config.yaml
n_layer: 10
lr_mult_o: 0.7
schedule: "wsd"
Each number is 128 + 24 x the weight over its row's rms, rounded and kept within 0 to 255. Layers, rows and columns count from 0. The size above them is the row's rms in percent of the matrix's.

# layer 7 attention query, 128x128, rms 0.128, rows 20-63, columns 0-63
size [106 113 112 114 114 112 116 115 104 111 113 104 116 116 108 116 105 121 108 113 119 106 123 115 115 115 111 106 111  98 108 104 114 110 109 118 118 118 114 116 112 112 106 114]
[[137 172 116 113 147 127 116 130 140 134 104  73 104 129 165 144  87 110  93  83 104 106 150 139 155 129  89 117 120 116 158 100 154 129 100 135 147 123  90 146  83 139 144 149 112 124 154 100 130 157 153 109 123 154 116 108 129  75 110 131 120 123 157 139]
 [132 118 100 103 171 146  98 127 129 120 129 133 116 127 109 136 157 131 108 133 142 150 164 168 156 163 117  84 104  98 139 121 149 128  97 167 109 140 158  59 130 121 125  96  82 116 117 116 134 123 134 137 143 103 119 124 118 158 131 143  78 123 138 150]
 [119  90  95 118 120 137 116  82  80 149  90 144 132 124 164 160 118  85 107 145 111 118  74 124 181 139 132 138 105  82 140 125  93 138 133 129 105 112 145 122 153 114 147 122 160 118 160 151 128 115 139  96 133 134 179 150  86 120  97 169 124 127 112 148]
 [131 145 180 133 129 134 120 127 149 153 113 124 163 109 117 107 175 131  88 150 110 111 151 139 124 113 113 154 123 151 155 100 116 152 113 102 113 138 135 157 110 158 140 103 124 126 151 122 137 133 111 142 147 121 139 122 166  77  55 165 109 137 134 151]
 [128 167 128 131 146 114 143 116 121 147 148 120 133 145 149  93 150  84 141 132 161 133 140 129 130 137 129 143 132 101  97 123 160 155 109 121 104 159  93 166 155 116 116 183 120 135 135 141 116 131  71 137 167 121 142 136 135 115 115 140 143 144 196 155]
 [139  95  90 124 144 112  84 115 132 123  84  83 153 160 124  80 189 148 146 156 144 114 119  83 131 146 115 130 155  95 137 146 130 103 133 170 148 127 149 154 110 153 159  94 134 118 151 106  80 120 102 129 151 134  84 116 120 132 158 129 143 117 104 106]
 [109  80 100 146 128 158 145 131 119 141 128 119 115 139 105 150 135 112 161 103 147 147 139 116 150 129 134 112 113 166 148 102 141 114 113 126 132 128 111 133 179 127 142 149 144 157 176 124 105 129 129 117 141 111 143 114 138  85 158 168  96  92 129 120]
 [178 141  68 163  98 130 124 120 145 154  86  64  89 129  90 179  97 133 158 124 148 117 118 121 110 143 112 147  94 154 137 130  92 166 133 113 161  89 151 104  94 129 131  68 146 123 113 157 152 154  93 125 106 147 159 146 164 110 107 153  94 135 116 162]
 [109 114 102 142 155  76 136 132 126 106 130 167 139  99 135 157 161 130 109 153 128 115 123 128  62 143 146 133 125 144 149 144 147 142 175 164 108 150 101 136 115  88 124 120 165 121 123  97 157 167 155 118 139 161 149 110 107 108  95 151 145 144 128  85]
 [117 135 103 131 117 101  98 142 157 110 122  90 133 135 127 148 178 109 176  59  98 124 143  93 145 139 134 137 102 138 156 103 167 143 120 167 119 100 165 147 138 108 113 103 124 163 151 156 166 137 122 104 149  83 136 151 120 138 137 166 129 102 153 116]
 [121 129 126 132 114 140  88 139 131 112 130 132 171 147 116 146 171 109 137 147  73 119 142 138  84 146  93 150 167  97 127 143 144 134  68 109 128 170 116 116 132 132 126 127 121 156 120 123 106 135 142 123 148 113 146  86 135 158 126  90  93 116 141 104]
 [150 129 105 121 105 134 121 146 135 110 144 146 152 135 114 108 134  88  95 101 136 102 165 122 128 121 140 216 156 106 118 149 113 115 156 109 120 125 142 120 129 135 132 181 131 104 147 142 144  91 112 138 123 175  88 111 152 139 117 163 172 117 120 123]
 [145 126 169 131 138 133 132 134 136 134 106  76 126 126 105 140 126 112 116 179 151 121 124 130  97 104 149 124 115 123 165 114 135 146 137 140  97 104 132 123 114 155 110 105 114 159 110 168  88 138 140 123 143 149 141 126 139 134 178 167 175  96 138 122]
 [127 127 146 122 145 123 120  86 156 160 136 125 106 114  76  85 149 139 155 122 161 130 139 135 108 116 139 126 159 128 109 108 110 154  68 133 117  87 155 100  99 123  80 140 145 143 134  87  92 140 130 195 160 159 124  99  96 117 121 122 135 121  89 136]
 [107 172 139  86 130 119 128 133 103 123 133 158 102  85 138 137 115 110 153 126 127  87 129 162 125 187 131 135 154 139 133 119 148 107 165 104 130 153 122 170 109 124  98 132  90 109 162 172 108 138  88 128 132 124 152 109 154 138 125 158 118 123 100 104]
 [117 111 137 119 129  72  73 118 125 147 209 130 122 117  96 171 130 155 124 143 136 152 101 118 139 111 153 121 119 131 124 106 150  99  99 118 182 129 134 113 123  77 116  88 135 146 158 123 162 128 120 139 112 143 136 134 162 133 138 151 118 124 127 153]
 [119 167 157 107 112 112 126 113 144  83 137 136 152 101 150 152 137 106 150 125 129 170 179 145  79 134 104 166 129 192 132 128 100 122 122 147 110 125 111 111  72 124  75 122 145 138 129 146 140 157 133  83 152 141 122 141 182 145 137 117 136 124 149 117]
 [ 99 138 119 125 113 170 143 134 113 147 140 105 213 150  87  86 102 161 117 120 146 164 128 106 105 124 128 123 129 129 148 136 136 129 105 121 156 104 130 124 150 104 141 129 113 135 107 105 122 114 115 115 173 114  98 151 153 136 130 144 114 119 115 139]
 [126 140 118 143 115 140 101 136 105 141 148  93  96 141 140 158 112 112 111  91 107 116 118 114 134 102 111 117 169 132 144 111 144 136 121 133 141 194 199 112 133 130 123 138  81  93 153  93 131 141 154 173 145 102 139 129  68 113 113 124 122 185 116 121]
 [125 153 132 132 157 176 114 161 147 101 133 150 100 139 125 130 126 147 153 156 138 109 118  92 123 128  86 156 138 169 151 115 157  76 148 156 130 102 136 118 137 143 111 137 165 127 142 164  79 133 123 102 102 142 115 148 135 138 134 108 141 135 150 135]
 [136 134 122 136 163 159 117 151 127 123 160 150 126 181 128 115 143 144 206 128 120  94 141 142 121 142 121  83 131 102 152 110 113 124  70 188 117  88 147 128 111 163 100 117 100 132 135 148 137 104 106 120 162 131 124 130 153 101 127 109 151 126 141 109]
 [106 180 145 138 138 144  98 115 137 158 129 141 113 107 150 142 104 100 131 183 115 131 138 134 102 122 139 127 112 176 137 144 155  72  92 146 112 143 117 132 172 166 131 135 126 191 141 121 109 105 119 106 127 137 133 105 108 155 175 113 143 116 108 111]
 [136 135 128 117  91 162 171 130  81 140 131 123 128 121 142 173 139 118 105 104 101 125 129 134 108  88 124 108 105 106 138 124 127  63 152 127 106 102 136 147  81  95 116 139 129 113 127 133  95 133 119 162 169 127 112 126 141 117 144 110 117  99 117 128]
 [132  89 134 119 143 104 132  99  85 117 128 138 146 132 111 167 143 138  92 116 177 124 142 132 139 147 127 171 125 106 123 131 163 127 125 156 151 158 157 125 127 127  80 129 128 125 149 119 127 167  56 100  87 106 134 128 116 106 140 173 152  66  73 166]
 [140 141 100 129 112 101 116 137 102 144 112  96 154 101 128  57 108 168 139 139 104 120 117 155 136 108 143 112 127  95  94  99 206 157 181  86 138 164 138  94 109 137  93 114 116 122 142 126 118 118 113 142  87 129 132 131 120 164 101 118  89 113 169  86]
 [117 169 157 102 158  90 149 120 149 161 141 102 103 150 111 133  99  89 130 137 168  97  96 143  82 157 166 125 103  99 151 126  79 122 141 115 131 152 118  89  97 127 152 116 105 106 137 171 128 138 155 126 112 107 124 121 118 177 142 145 137 124  98 131]
 [100 113 159 120 120  90 133 155  83  71 119 167 136 151 110 133 141 109 101  88 106 181 127 131  90 114 136 191 108 150 187 108 125  99 141 124  95 124 162 132 143 126 128 138 135 113 116 125 118 169 160 121 110 108 126 129 125 117 122 130 119 146 106 177]
 [ 84 128  86 113 125  97 124 122 127 176 138 156 149 159 152 153 122  73 128 116 136 110 144 112 120 141 135 200 126 128 169  97 141 142 122 134  73 158 129 143 113 102 109 152 138 111 110 195 145 120 122 166 111 119 137 147 137 154  85 113 110 119 119 112]
 [156 171 113 140 132 133  97 177 169 105 141 149 127 137 146  97 133 111 132  92 102 100 139 100 133  96 189 169 136 149 119 121  91 133 122 153 133 147 117  93 148 131 128  93  90 117 172  94 141 180 162 158 130 136 122 116 142 126 118  91 115 117 130 102]
 [129 120 117 124 158 112 157 142 120 106 143 125 152 109 148 116 148 167  80 115 162 157 172 130 101 117 134 127 119 135 105 129 164 145  73 106  97 138 124 153 111 100 135 187 117 124 127 119 114 134 128 142  99  98 106 130 140 127 172 104 133 147  95 119]
 [116 145 132 157 173 125 123 131 109 113 155 114 168 101 132 107  82 122  95 150 114 153 130 120 157 179 165 132 126  91 130 156 124 131 114 130 125 127  89 100 117 109 121 119 102 105 122 116 163 135 179 117  94 129  77 116 136 133 134 183 130 146 136 151]
 [159  85 135 102 147 165 149 121 139 156  76 172 116 118  96 120 152 117 179 136 153 135  76  72 136 149 125 113 110 142 128 151 133 129 121  90 112 158 112 123 148 143 147 178  63 112 130 135 132 131 117 144 134 164 114 116 122 121 128 115 100 137 145 113]
 [125 154 110  72  87 119 128 130 146 127 131 104 138 108  95 138 119 173 162 144 127 138 140 141 126 126 135 131  89 104 151 137  92 108 127 145  60 151 153 126  92 126  99 128 121 170 135 147 170 131 156  62 140 116  95 130 115 156  95  72 153 142  89 141]
 [ 80  92  91 141 103 133 129 167 102 122 134 143 138  93  88 136 174 145 107  96 123 127 132  93 128 149 202 114 145 122 125 155 162 165 110 165 149 117 143 138 110 178 141 117 119 149 123 133 147 123 150 165 114 143 132  61 109 135 130 130 176 122 103 116]
 [ 77  99 127 112 119 182 117 145 142 143  76 134 111 111 135 154 115 136  91 140 124 117 129 113  88 126 158 123 158 159  94 146 153 131 127 166 113 155 108 151 105 116 154 146 106  86 136 144 135 112 100 114 147 129 175 160 106 163 162 125 138 136 101 143]
 [133 129  95 136 125 140 129 100  91  86 150 134 180 104 135 113  96 146 167 127 167 167 151 132  64 130 116 105 118 115 132 180 107 120 144 140 132 139  83 148 142 128 137 130 130 101 101 143 157 148  99 146 119 105 135 122 118 133 151 138 157 158 122 127]
 [ 99 141 182 162 146 125  96 109 103 146 136 134 153  96 143 145 139 134 119 138 111 155 168 121 120  98 102 112  81 136 105 101 115 104 172 158 117 112 126  96 113  97 125 133 151  89 105 125 126  87 110 143 122 130 147  79 150 122 154 116 148 136 177 109]
 [153  72  91 130 146 129 132 181 122 165 143 160 147 121 124  94  98 139 154 100 119 105 138  96 125 134 135 149 108 155 111 104 111 130 144 133 151 143 109 133 142  94 124 127  85 166 137 122  96  77 100 145 128 118 140 184  98 143 116 105 150 128 116 120]
 [105 119  89 120 109 124 104 146 104 142 145 161 138 159 122 170 124 141 171 124 113  94 135 131 101 140 113 140 136 128 103 139 206 132 156 125 134 109 148 124 153 132 153 135  96 111 110 144 130 136 175 136 130 138  82 150 140  95 138 126 108 129 137 129]
 [127 112 136 182 172  96 131 105 101 165 101 153 117 116 134  80 188 136  88 121 133 160 121 151 149 154 112 154 144 133 152 152 125 116 157 123 130 134 108 130 119 131 128 128 118 100 123 158 120 110  89  95 113 133 140 180 178 140  95 101 129 129 155 127]
 [ 83 166 127 151 159 146 129  79 121 144 111 152 158 112 119 154 120 176 125  74 121 102 158 108 154 149 112 121 143 128 158  94 127 122 140 141 140 158 136 146 134 150 116 126 113 127 171 113  81 113 160 140 140 112 110  64 148 137 171 118 100 147 129  94]
 [143 153 128 119  98 124  98 138 140 143 125 131 110 122 143 147 187 127 136 157 171 171 124 164 151 154 120 130 163 148  97 187 103 146 117  86 107 119  93  96 130 135 113  87 158  91 124 100 121 150 118 134 109 118 153 128  94 169 151 150 128 152 177 156]
 [122 168  95 106 135 158 184 149 107 137 177 129  98 132 118 128 152 161 113 142 122  65 111 132 123 112 133 122 144  88 156 135 114 151 137 127 180 117 151 149 159 122 135 112 129 138 135 130 157  97  63  84 129 146 105 143 110 131 150  95 107  98  95 134]
 [138 162  96 101 109 139 119 139 138 174 160 131 184 137 164 104 111 120 103 106 121 144 103 120 141 152 105 146  82 186  84 114 124 151 104 151 116 110 170 132 129 135  76  87 170 123 121  82 150 130 140 104 111 140 140 122 117 124 129 148 155 139 135  89]]
# layer 7 attention key, 128x128, rms 0.13, rows 20-63, columns 0-63
size [107 112 111 116 107 114 120 118 104 108 114 105 116 117 115 109 101 120 102 118 122 105 128 113 121 118 108 107 114 105 113 114 118 109 108 122 120 124 116 118 108 110 114 113]
[[155 156 131 122 147 141 119 145 119 124 134  88 131 133 132 185 132  99 131 142  80 129 108 124 168 116 126  81 148 103 128  69 130 167  79 125 132 150 134  92  96 119 122 153 139  99 127 121 122  58 115 127 127 133  82 153 154 118 116 113 145 179 148 137]
 [173 112 109 121 148  98 141 137 155 193 111 155 130 165 110 111 109 159 109 183 121 109 142 173 117 155 129 123 171 105 116 104 127 122  92 156 119 142 130 116 113 113 136 128  78 106 127 129 105 114 111 140 162 105 143 120 143 129 170 154 128 120 120 118]
 [116 110 113 132 168 162 123  91 121 148 150 116  75  96 152 125 117 124 104 126 110 127  89 169 166 135 114 122  91 119 123 124 141 100 147 114 150 106 177  75 117 128 153 105 112 106 173 130 149 132 172 121 141  90 156 156  78 112 122 143 156  93  92 173]
 [122 154 120 111 152 146 116 134 148 155 130 115 117 107 115 138 158 136  97 142 114 189 158 117 138  90 147 191 131 144 130 141 102 164 130 123 134 143  97 135 119 148  92 112 115 130 125  92 100 103 114 124 142 156 131 130 140 119 145 192  77 152  80 160]
 [123 141 118 118 172 126 111 127 117 133 147 156 102 137 130 107 137 110 173 140 136 143 138 127 107 129 142 134 169 107 103 175 144 117  89 137 111 161 104 123 172 143  97 138 143 127 134 134  86 126 120 118 105 117 126 128 141 116 102 108 141 143 147 154]
 [143 116 152 135 147 119 149 139 129 139 146 100 160 111  97 133 175 123 103 152 112  88 101 107 146 147  95 123 148 140 121 139  89 113 147 107 124 121 143 132 127 111 167 127  85 119 153  98  91 165 126 173 132 120  90 106 127 124 141 132 167  65 176  90]
 [103 139 126 122 111 141 160 115 192 133 110 134 104 168 116  93 120 114 109 111 149 121 110 126 160 142 114 111 148 126 128 131 130 117 146 133 119 120 137 155 204 119 141 183 145 129 106  90 160 134 141  92 137  94 111 146 162 139 125 133 114 145 131 108]
 [134 119 127 135  82 131 123 114 161 176  91 117 139 139 104 143 121 142 165 112 135 107 104 153 136 135 110 119 147 169 132 134 104 143 122 124 182  80 103 116 118 135 110  96 156  88 112 130 114 159 118 106  87 168 117 126 173 121 155 152 136 156  87 158]
 [125 116 148 160 168 115 181 140  87 112 140 151 118 126 168 109 166 123 131 138 146 125 149 155  94 108 141 120 110 154 127  95 143 187 160 145 151 151 144 139 121 146 107  99 153 107 160 125 163 116 149  98 142 151 117 101  86 129 120 151 129 121 139 111]
 [117 132 136 108 130 155 130 159 173 132 107 127 168  92 140 151 132 115 175 109 109 105 149 120 107 162 114 131 122 148 104 125 111 121 173 145 167 130 144 141 133 141 127 127 171 147 131 142  91 114  88 128 161 122 138 123 101 105 123 149 130 121 139 132]
 [140 144 154 113 111 109 117 114 110  73 137 125 125 121 169 176  81 161 146 134 125 153 113 156 105  98 128 131 149 150 144 156 138 151 125  83 112 162 127  91 117 140 124 145 137 145 127 114 102 140  97 141 153 115 153 111 117  98 154 143  80 145 149  98]
 [146 164 152 138 116 152  90 168 128  76 143 145 143 148 149  72 117 120 122 109  95 114 132 124 127  98 129 181 158 138 124 119 116 153 160 103 136 117 150 121 102 137 131 169 151 150 108 162 146 104  94 116 155 116 131  94 104 146 108 142 137  99 114 123]
 [157  80 167 176 141 134 106 105 133 122 142 130  90 165 130 118 104 135 144 134  93 109 133 116  96 114 169 109 145 135 135 126 116 140 185 119 126 124  92 135 112 149  73  83  77 151 140 115 126 110 134 109 131 107 163 152 102 146 120 173 139 163  98 133]
 [141 130 138 145 114 141 134 110 136 126 140 175 109 157 110 116 151 115 116 139 138 121 119 138 127 107 144 108 118 175 117 105 125 142  90 148 124  91  98 115 106 104  91 122 119 144 119 115 107 114 116 190 113 121  93  70 102 140 128 150 124 121 130 100]
 [146 123 102  96 172 137 132 117 108 153 161 151 134 131  94 169 142  97 174  68 117 124 123 173 127 157 153 134 150 124 135 138 157 122 131 131  78 118 143 116 125 132  93 121 132  98 139 163 135  91  82 113 137 135 148 110 105 114 126 138 107  83 127 120]
 [130 111 164 151 135  95 117 124 100 140 114 154 142 108 119 107  94 100 145  98 154 135 157 164 158 138 120 129 131 145 121 123  96 109  85 106 137  86 114 151 108 134 141 124  97 124 122 149 115 146 108 117 105 154 132  96  99 113 154 138 123 110 154 139]
 [121 151 143 164 118 132 137  98 156 104 129 132 128 114 127 129 159  79 150  96 105 126 170 152  66 134 148 115 160 149 117 124 136 189 111 140 115 149 132 109 110 126  67 134 139 164  97 133  92 158 123 102 123 153 116 112 120 138 145 153 117 135 122 134]
 [118 153 127 105  82 161 128  99 111 146 152 118 151 148  97  90 166 108 129 158 134  81 136 136 116 132 117 128 100 127 153 118 124 126 131 103 159 135 131 155 137 100  88 100  65 119 124 130 121 121 133 146 137 146 122  76 149  94 149 115 133 173 165 130]
 [105 131  97 129 125 140 150 149 127 137 123 140 156 144 150 173 116 116 116 133 134 126 130 153 136 141 155  99 140 123 175 133 132 120 153 111 136 151  89 138 146 149 132 143 121 142 132 146 130 120 120 127 127  89 143 102 118 157 102 104 103 152  94 101]
 [165 171 120 130 130 118  89 179 138  82 124 100 123 163  91 154  99 128 105 176 136 123 123 135 112  86  99 137 144 165 138 139 186  60 157 153 108 128 152 118 111  92 106  97 164 127 152 149  98  97 115 141 140 113 137 134 180 137 119 110 154 105 120 146]
 [114 113  77  82 178 125 149 170 116  83 117 152 114 167 100 107 114 131 178 140 104 129 174 149 141 159 102  90 107 134 109 149 123 122 114 164 122 105  97 111 114 152  74 126  92 136 152 148 121  80 109 112 136 104 106 113 165 163 135 129 154 120 127 105]
 [110 134 143 132 131 131 135 138 112 121 144 126 128 126 104 134 120 110 140 155 157 148 115 143 119 102 120 163 135 110 112 139 156 123 123 127  75  85 152 136 130 131 130 171 140 113 139 129 116 143 175 122 181 132 154 143 116 161 133 117 104 110 132  94]
 [170 116 134 105 145 148 150 139 118 119 128 153 115 142 132 154 138 128  88 125  93 145 139 115 113 105  88 110 127 115 133  99 136  92 121 133 116 116 121 135 133 106  80 160 138 119 187 109 160 145 130 189 156 143 130 129 119 126 145  87 123 120  66 142]
 [111 135 139 147 133 103 147 120 106 122 140 142 120 137 148 109 137 102 119 113 149 104 137 130 162 119 129 121 111 127 162 123 120 132  85  81 135 109 164 144 132 152 134 109 148 118 136 110 188 118 107  92  86 119 127 113 152 157 101 185 132 132  90 143]
 [166 145  96 103 106 111 140 119  76 171 117  96 164 133 143  88 141 149 128 116 102 137 158 159 119 139 145 110 164 136 123 124 143 146 154 101  89 139 101 149 146 132 145  75 165 120 130 127 111 144 146 140  96 125 121 105 101  77  84 172  91 141 127  74]
 [116 133 134 134 157 125 132 112 151 135 131 147  97 107 112 131 117 111 136 132 129 136  97 111  93 134 149 163 101 135 151 105 131 149 119 134 131 170 111 106 102 115 149 122  74 114 114 171 100 131 139 101 133 121 104 103 109 139 127 119 130 138 123 128]
 [133 125 159 131 117 108 136 163 131  91  93 142 134 102 124 163 101  96  85 108 118  98 101 118  87 137 148 153  81 121 117 153 149 122 121 115 105 149 121 145 116 130 114 111 138 117 156 156 138 164 146 144 129 115  95 138 175 155 123 144  93 152  93 187]
 [120 148 131 122 114  84 133 140 150 153 104 180 151 108 130 113 127 117 130 112 129  60 134  88 142  92 112 133 101 203 132 149 104 156 102 110 145 149 141  86 119 122 100 119 147 137 135 177 119 111  92 109 116 106 117 146 111 133 112 142 129 156 137 100]
 [114 117 112 137 118 118  83 179 143 117 132 145 137 147 125 122 137 116 106 134 132 154 158 109 106 134 176 104 152 175 135 113 115 124 138  99 124 138 161  74 137 161 137 115 102 107 132 134 116 150 133 132 143 118 122 126 123  89 107 133 140 137 156 104]
 [119 150 134 167 110  86 145 128  89 117 143 118 114 173 115 108 155 135 105 111 113 176 170 121 104  91 107 144 126 114 118 112 156 123  99  98  79 178 111 128 118 142 137 142 127  91 124 139 167 166 106 140 128 105 107 130 146 119 154 152 144 194 116 112]
 [137  97 121 165 149 119 135 129 130  96 140 141 153  97 109 145 160 136 125 148 137 142 127 138 104 183 203 124 111 139 104  56 145 139 116 119 148 136  96 132 130 123 113 112 100  76 139 141 108 134 146 115 127  94  88 169 121 129 111 123 164 123 122 154]
 [138  71 110  81 134 116 119 130 129 159 136 185 131 137  96 120 139 107 156 136  82 168 119 106 166 120 108 138 143 129 130 179  83 147 147 169 123 113 102 141 133 125 130 151 141  90 161 158 120 109 145 148 166 150 126 148 129 130 114 134 126  84 146 178]
 [132 118 118 152 126 131 158 121 180 105 146 107 117  96  81 121 127 137 128 103 108 129  74 141  78 117 104 164  94 132 171 139 134 121 114 166  64 143 135  68 104 116  84 144 143 127 157 129 132 133 118 111 155 114 131  91 132 114 132 105 139 133 179  89]
 [115 131 107 120 120 155 119 152 133 139 128 105 151  92  96 115 135 169 142  62 115  96 152 129  90 111 114 145 114 127 125 139 121 145 127 148 123 101 134 128 134 141 164 109 169  81 128 150 147 127 146 166 133 127 101  87  79 146 171 122 161 128 124 121]
 [145 118 139 156 144 136 127 114 140 183 139 170 123  97 110 117 141 179 104 132 113  94 154 113 106  87 151 168 126 163 139 113 106  82 119 154 123  99 120 108 108 169 154 167 101 177 122 135 151 117 153 138 121 148 167 138 142 118 124 127 106 107  92 162]
 [123  97 114 128  99 104 143 139 106 130 155 153 144 133 165 131  95 160 130 125 172 166 151 151  95 134  72  91 132 118 111 143 141 119 132 148 136 146 179 127 177 112 121 130  99 117 121 148 116 141 151 144  97 126 139  85 112 135 114 146 116 144 125 133]
 [140 131 129 111 167  98 110 116 121 119  99 141 144 116 127 155  92 118 122 158 146 143 100 161 131  88 165 134 146 155 147 128 122  67 121 144 111 139 121 135 114 142  88 115 105 146 126 107 113  67 155 119  91 114 175 116 123 116 168 143 142 129 153 136]
 [116  70 133 102  94  80 110 138 149 131 195 128 143 123 135 106  82 166 153 157 113 120 109 109 142 122 120 130 109 103 134 135 108  73 159 128 146  86 128 127 184 120 120  96 147 172 146 114 138 118  95 113 124 131 119 134 116 121 106 135 130 111 104  79]
 [114 125 120  95 134 121  96 181 136  97 156 111 126 146 155 124 124 149 144 106  82  83 117 157 113 125 148 119 142 131  73 122 146 171 142 140 135 100 152 138 155 128 144 124  81 140 136 125 113 155 107 141 174 151 140 114 155 120 147  96 115 161 138 149]
 [149 119 120 108 133 139 153 114 136 151 165 152  96 130 126  59 158 119 145 162 108 122 141 109 106 136 132 103 148 145 127 155 118  82 107 109 154 165 162 135  99 125 115 124 137 127 128 101 153 130 103  94  88 121 134 101 147 162 112 131 104 132 161 136]
 [119 149  77 156 136  94 118 128 117 133 116 160 142 132 130 162 186 151 123  79 150 138 151 131 131 146 118 116 118 111 109 127 103  63 151 100  81 145 124 107 145 112 131 139 126 102 131 158 123 104  90 136 149 136 119 113 157  87 153 187 130 126 154 158]
 [109 138  93 182 107 134 139 106 165 134 137 112 133 140 157 147 159 135 161 132 165 122 137 165 120  97 148 145 157 106  91 170 112 125  63 122 133 139 132 101 138 115 113 105 107 125 110 110 106 145  97 167 123 111 143 152 118 142 113 143 121 131 111 123]
 [ 94 111 170  98 141 168 143 127 106 160 151 125 102 151 153 134 158 166 124 100 128  59 108 136 107 156  84 147  98  99 172 125 160 137 113 127 109 111 151 132 113 121 149 107 120 109 144 109 156  98 116 112 120 147 122 198 142 158 152 112 133 123 154 124]
 [111 125  94 158  97  99 112 146 123 135 156 107 131 142 166 142 147 108 115 138 151  93 149 161 149 138 101 145  93 200 107  84 121 145  70 165 107 142 119 123 135 123  68 125 132 117 142 131 159 105 115 116 152 145 134 159 121 130 145 105 139 114  99  95]]
# layer 7 attention value, 128x128, rms 0.176, rows 0-8, columns 0-63
size [103 111 110  98 118 104 112 111 104]
[[141 127 102 151 108  96  91 141 113 132  94 152 105 141  71 147  83 114 133 138  91  92 103 160 151 121  90 126 120 129 129 149 120 143 143  93 150 157 134 129 115 170 129 150  96 136 102 108 165 137 125 166 117 109 156 143 100 139 155 110 162 124  98 121]
 [177 106 121 124 155  96 128 128 107 134 120 131 153 144  92 124 111 150 141 155 130 151 106 103 123 118 158 121 131 131 120 103 112 130 104 152 132 111 129  90 116 120 128 145  84 144  65 131 137 114 153 162  78 116  92 132 134 160 157 140  86 174 109 127]
 [117 130 124 128 119  75 143 141 127 123 113 147 122 124 132 128 126 143 139 109 188 102 135 168 162 122 123 154 153 106 155 113 140 129 152 163 138 143  90 110 163 120  72 140 112 140  99 138 149 121 108  98 168 154  93 135 111 193  92 130 103  96 156 140]
 [148 109 119 130 106 147 131 143 117 172 131 127 157 132  56 141 118 131 147 127 146 116 137  76 128  72 147 125 177 135 104 143 180 107 136 156 141 152 139 135  88 125 111  94 135 112 155 125 180 157 149 133 113 143 133 154 116 123  96 124 137  96 131 142]
 [135 121 103  89 138 129 101 132 155 114 112  88 106 114  77  95 179  75  98 127 125 134 137 174 132  84 140 104 107 130 118 117 125 139 150 157 206 136 150 127 139 124 108 168 165 125 132 147 123 125 127 137 115  95 134 109 129 158 104 114 121  93 122 126]
 [ 71  98 103 121 116 142 114 173 133 108  95 178 138 107 164 118 141 128 131 115 117 151 130 103 121 122 121 158 162 121 130  95 182 140  94 128 121 125 102 146 127 105  62 131  88 100 137 109 127 143 116 143 144 141 174 187 130 108 115 108 103 120 129 131]
 [ 81 138  94 140 128  96 145 152 130 144 145 153  99 138 160 141 120  72 115 150 145 119 115 117 134 124 152 146 113 127  63 133 108 117 112 136 105 101 119  88 117 152 120 116 156 131 111  80 133 132 117 138 176  67 144 140  90 114 125 139 115 152 131 145]
 [150 176 120 191 125  91 136 103 148 144  83  97 140 177 168 113 145 162 116  81  90 133 140 128 115 127 146 120 156 118 114 114 142 105 128 132 132 145 149 130 140 116 131 175 141 138 120 138 165  81 148 133  63 143 111 166 135 106 143 111 105  98 132 134]
 [137 127 130  91 111 132 149 119 143 110 139 168  77 112 167 149 156 154 127 126 123 121 161 118 160  79 119 163 102 119 155 153 108 128 123 101 139 128 142 130 128 137 118 108 116 145 136 133 113 132 152 173 132  91 109 116 150 126 123 135 130 111 127 135]]
# layer 7 attention output (transposed), 128x128, rms 0.108, rows 0-7, columns 0-63
size [114 101 112 102 114 103 114 110]
[[ 66 128 105 106 148 105 109 157 118 179 108 163 140 146 127 132 113 106 149 128 164 160 125 104 136 124  87 136 118 112 142 138 115  53 149 121 124  90 134 118 131 149 108 159 123 150  93 119 135 117 146 164 106 118 137 140 173 121 162 112 155 109 120 113]
 [123 113 109 107 155 139 121 127 116 120 126 125 113 147 115 138 127 117 111 112 127 130  94 119 126 117 181 112 109 181 150 109 119 149 132 136 130 118 110 129 138 115 161 160 102 141 105 116 150 143 128 148 140 132  98 131 137 157 147 130 118 147 115  94]
 [166 181 132 147 138  90 109 109 133 127  81 136 143 118  88 150 100 143 143 139 159 127  97 149 156  94 149 113 100 119 139  94 125 154 149 139 164 138 129  92 119 113 170 154 154 115 113 120 106 113 105 135 155 161  84 102 129  91 100 117 119 151 131 136]
 [106 112 126 142  98 112 146 150 127 168 138 102 132 146 137 127 148 112 129 149 162 128 158 140 119 120 148 109 145 141  87 135 113 154 115  98 115 142 142  97 132 136 125 111 103 102 178 144 111 194 156  93 148 102 105 181 163 146 155 142 149 123 155 138]
 [100 100  93 112 138 137 139 136 125 136 142 121 103 114 141 117 166  98 149 114 131 135 137 139 113  92 121 121 119 144 111 137 136  92 170  88 170 145  95 165 137 147  98 134 163 153 147 111 111 173 102 132 107 104 106 119 138 152 146  84  95 136 111 122]
 [ 88  95 128 158 133 146 141 154 143 152 123 136 153 122 109 120 122 172 115 136 190 166 154 116 113 113 138 164 136  82 128 137 113 120 110  92 138 122  88 116 136 129  97 130  96 117 156 101 106  89 157 142 148 127 147 139  94 126 132 112 109 118 138 131]
 [ 98 150 151 138 101 132 176 126  86 113 142 167 130 159 136 116 116 114 107 147 172 134 147 132 112 127 141 109  88 135 105  97 174 156 113 151 164 148 129 115 178  75 154 124  91 153 140 134 167  97 129 112 114  93 130 168 125 110 152 118  94 157 125 157]
 [100 135 157 122 132 104  96 119 147 141  77 139 121 189 189 135 147 110 188 107 121 123 109 146 118 142 127 123 127 110  97 149 142 117  69 114 127 139 157  70 115 120 133 149 111  98 145 131 157 132 108 137 118 127 103 110 147 136 109 143 153  99 143 139]]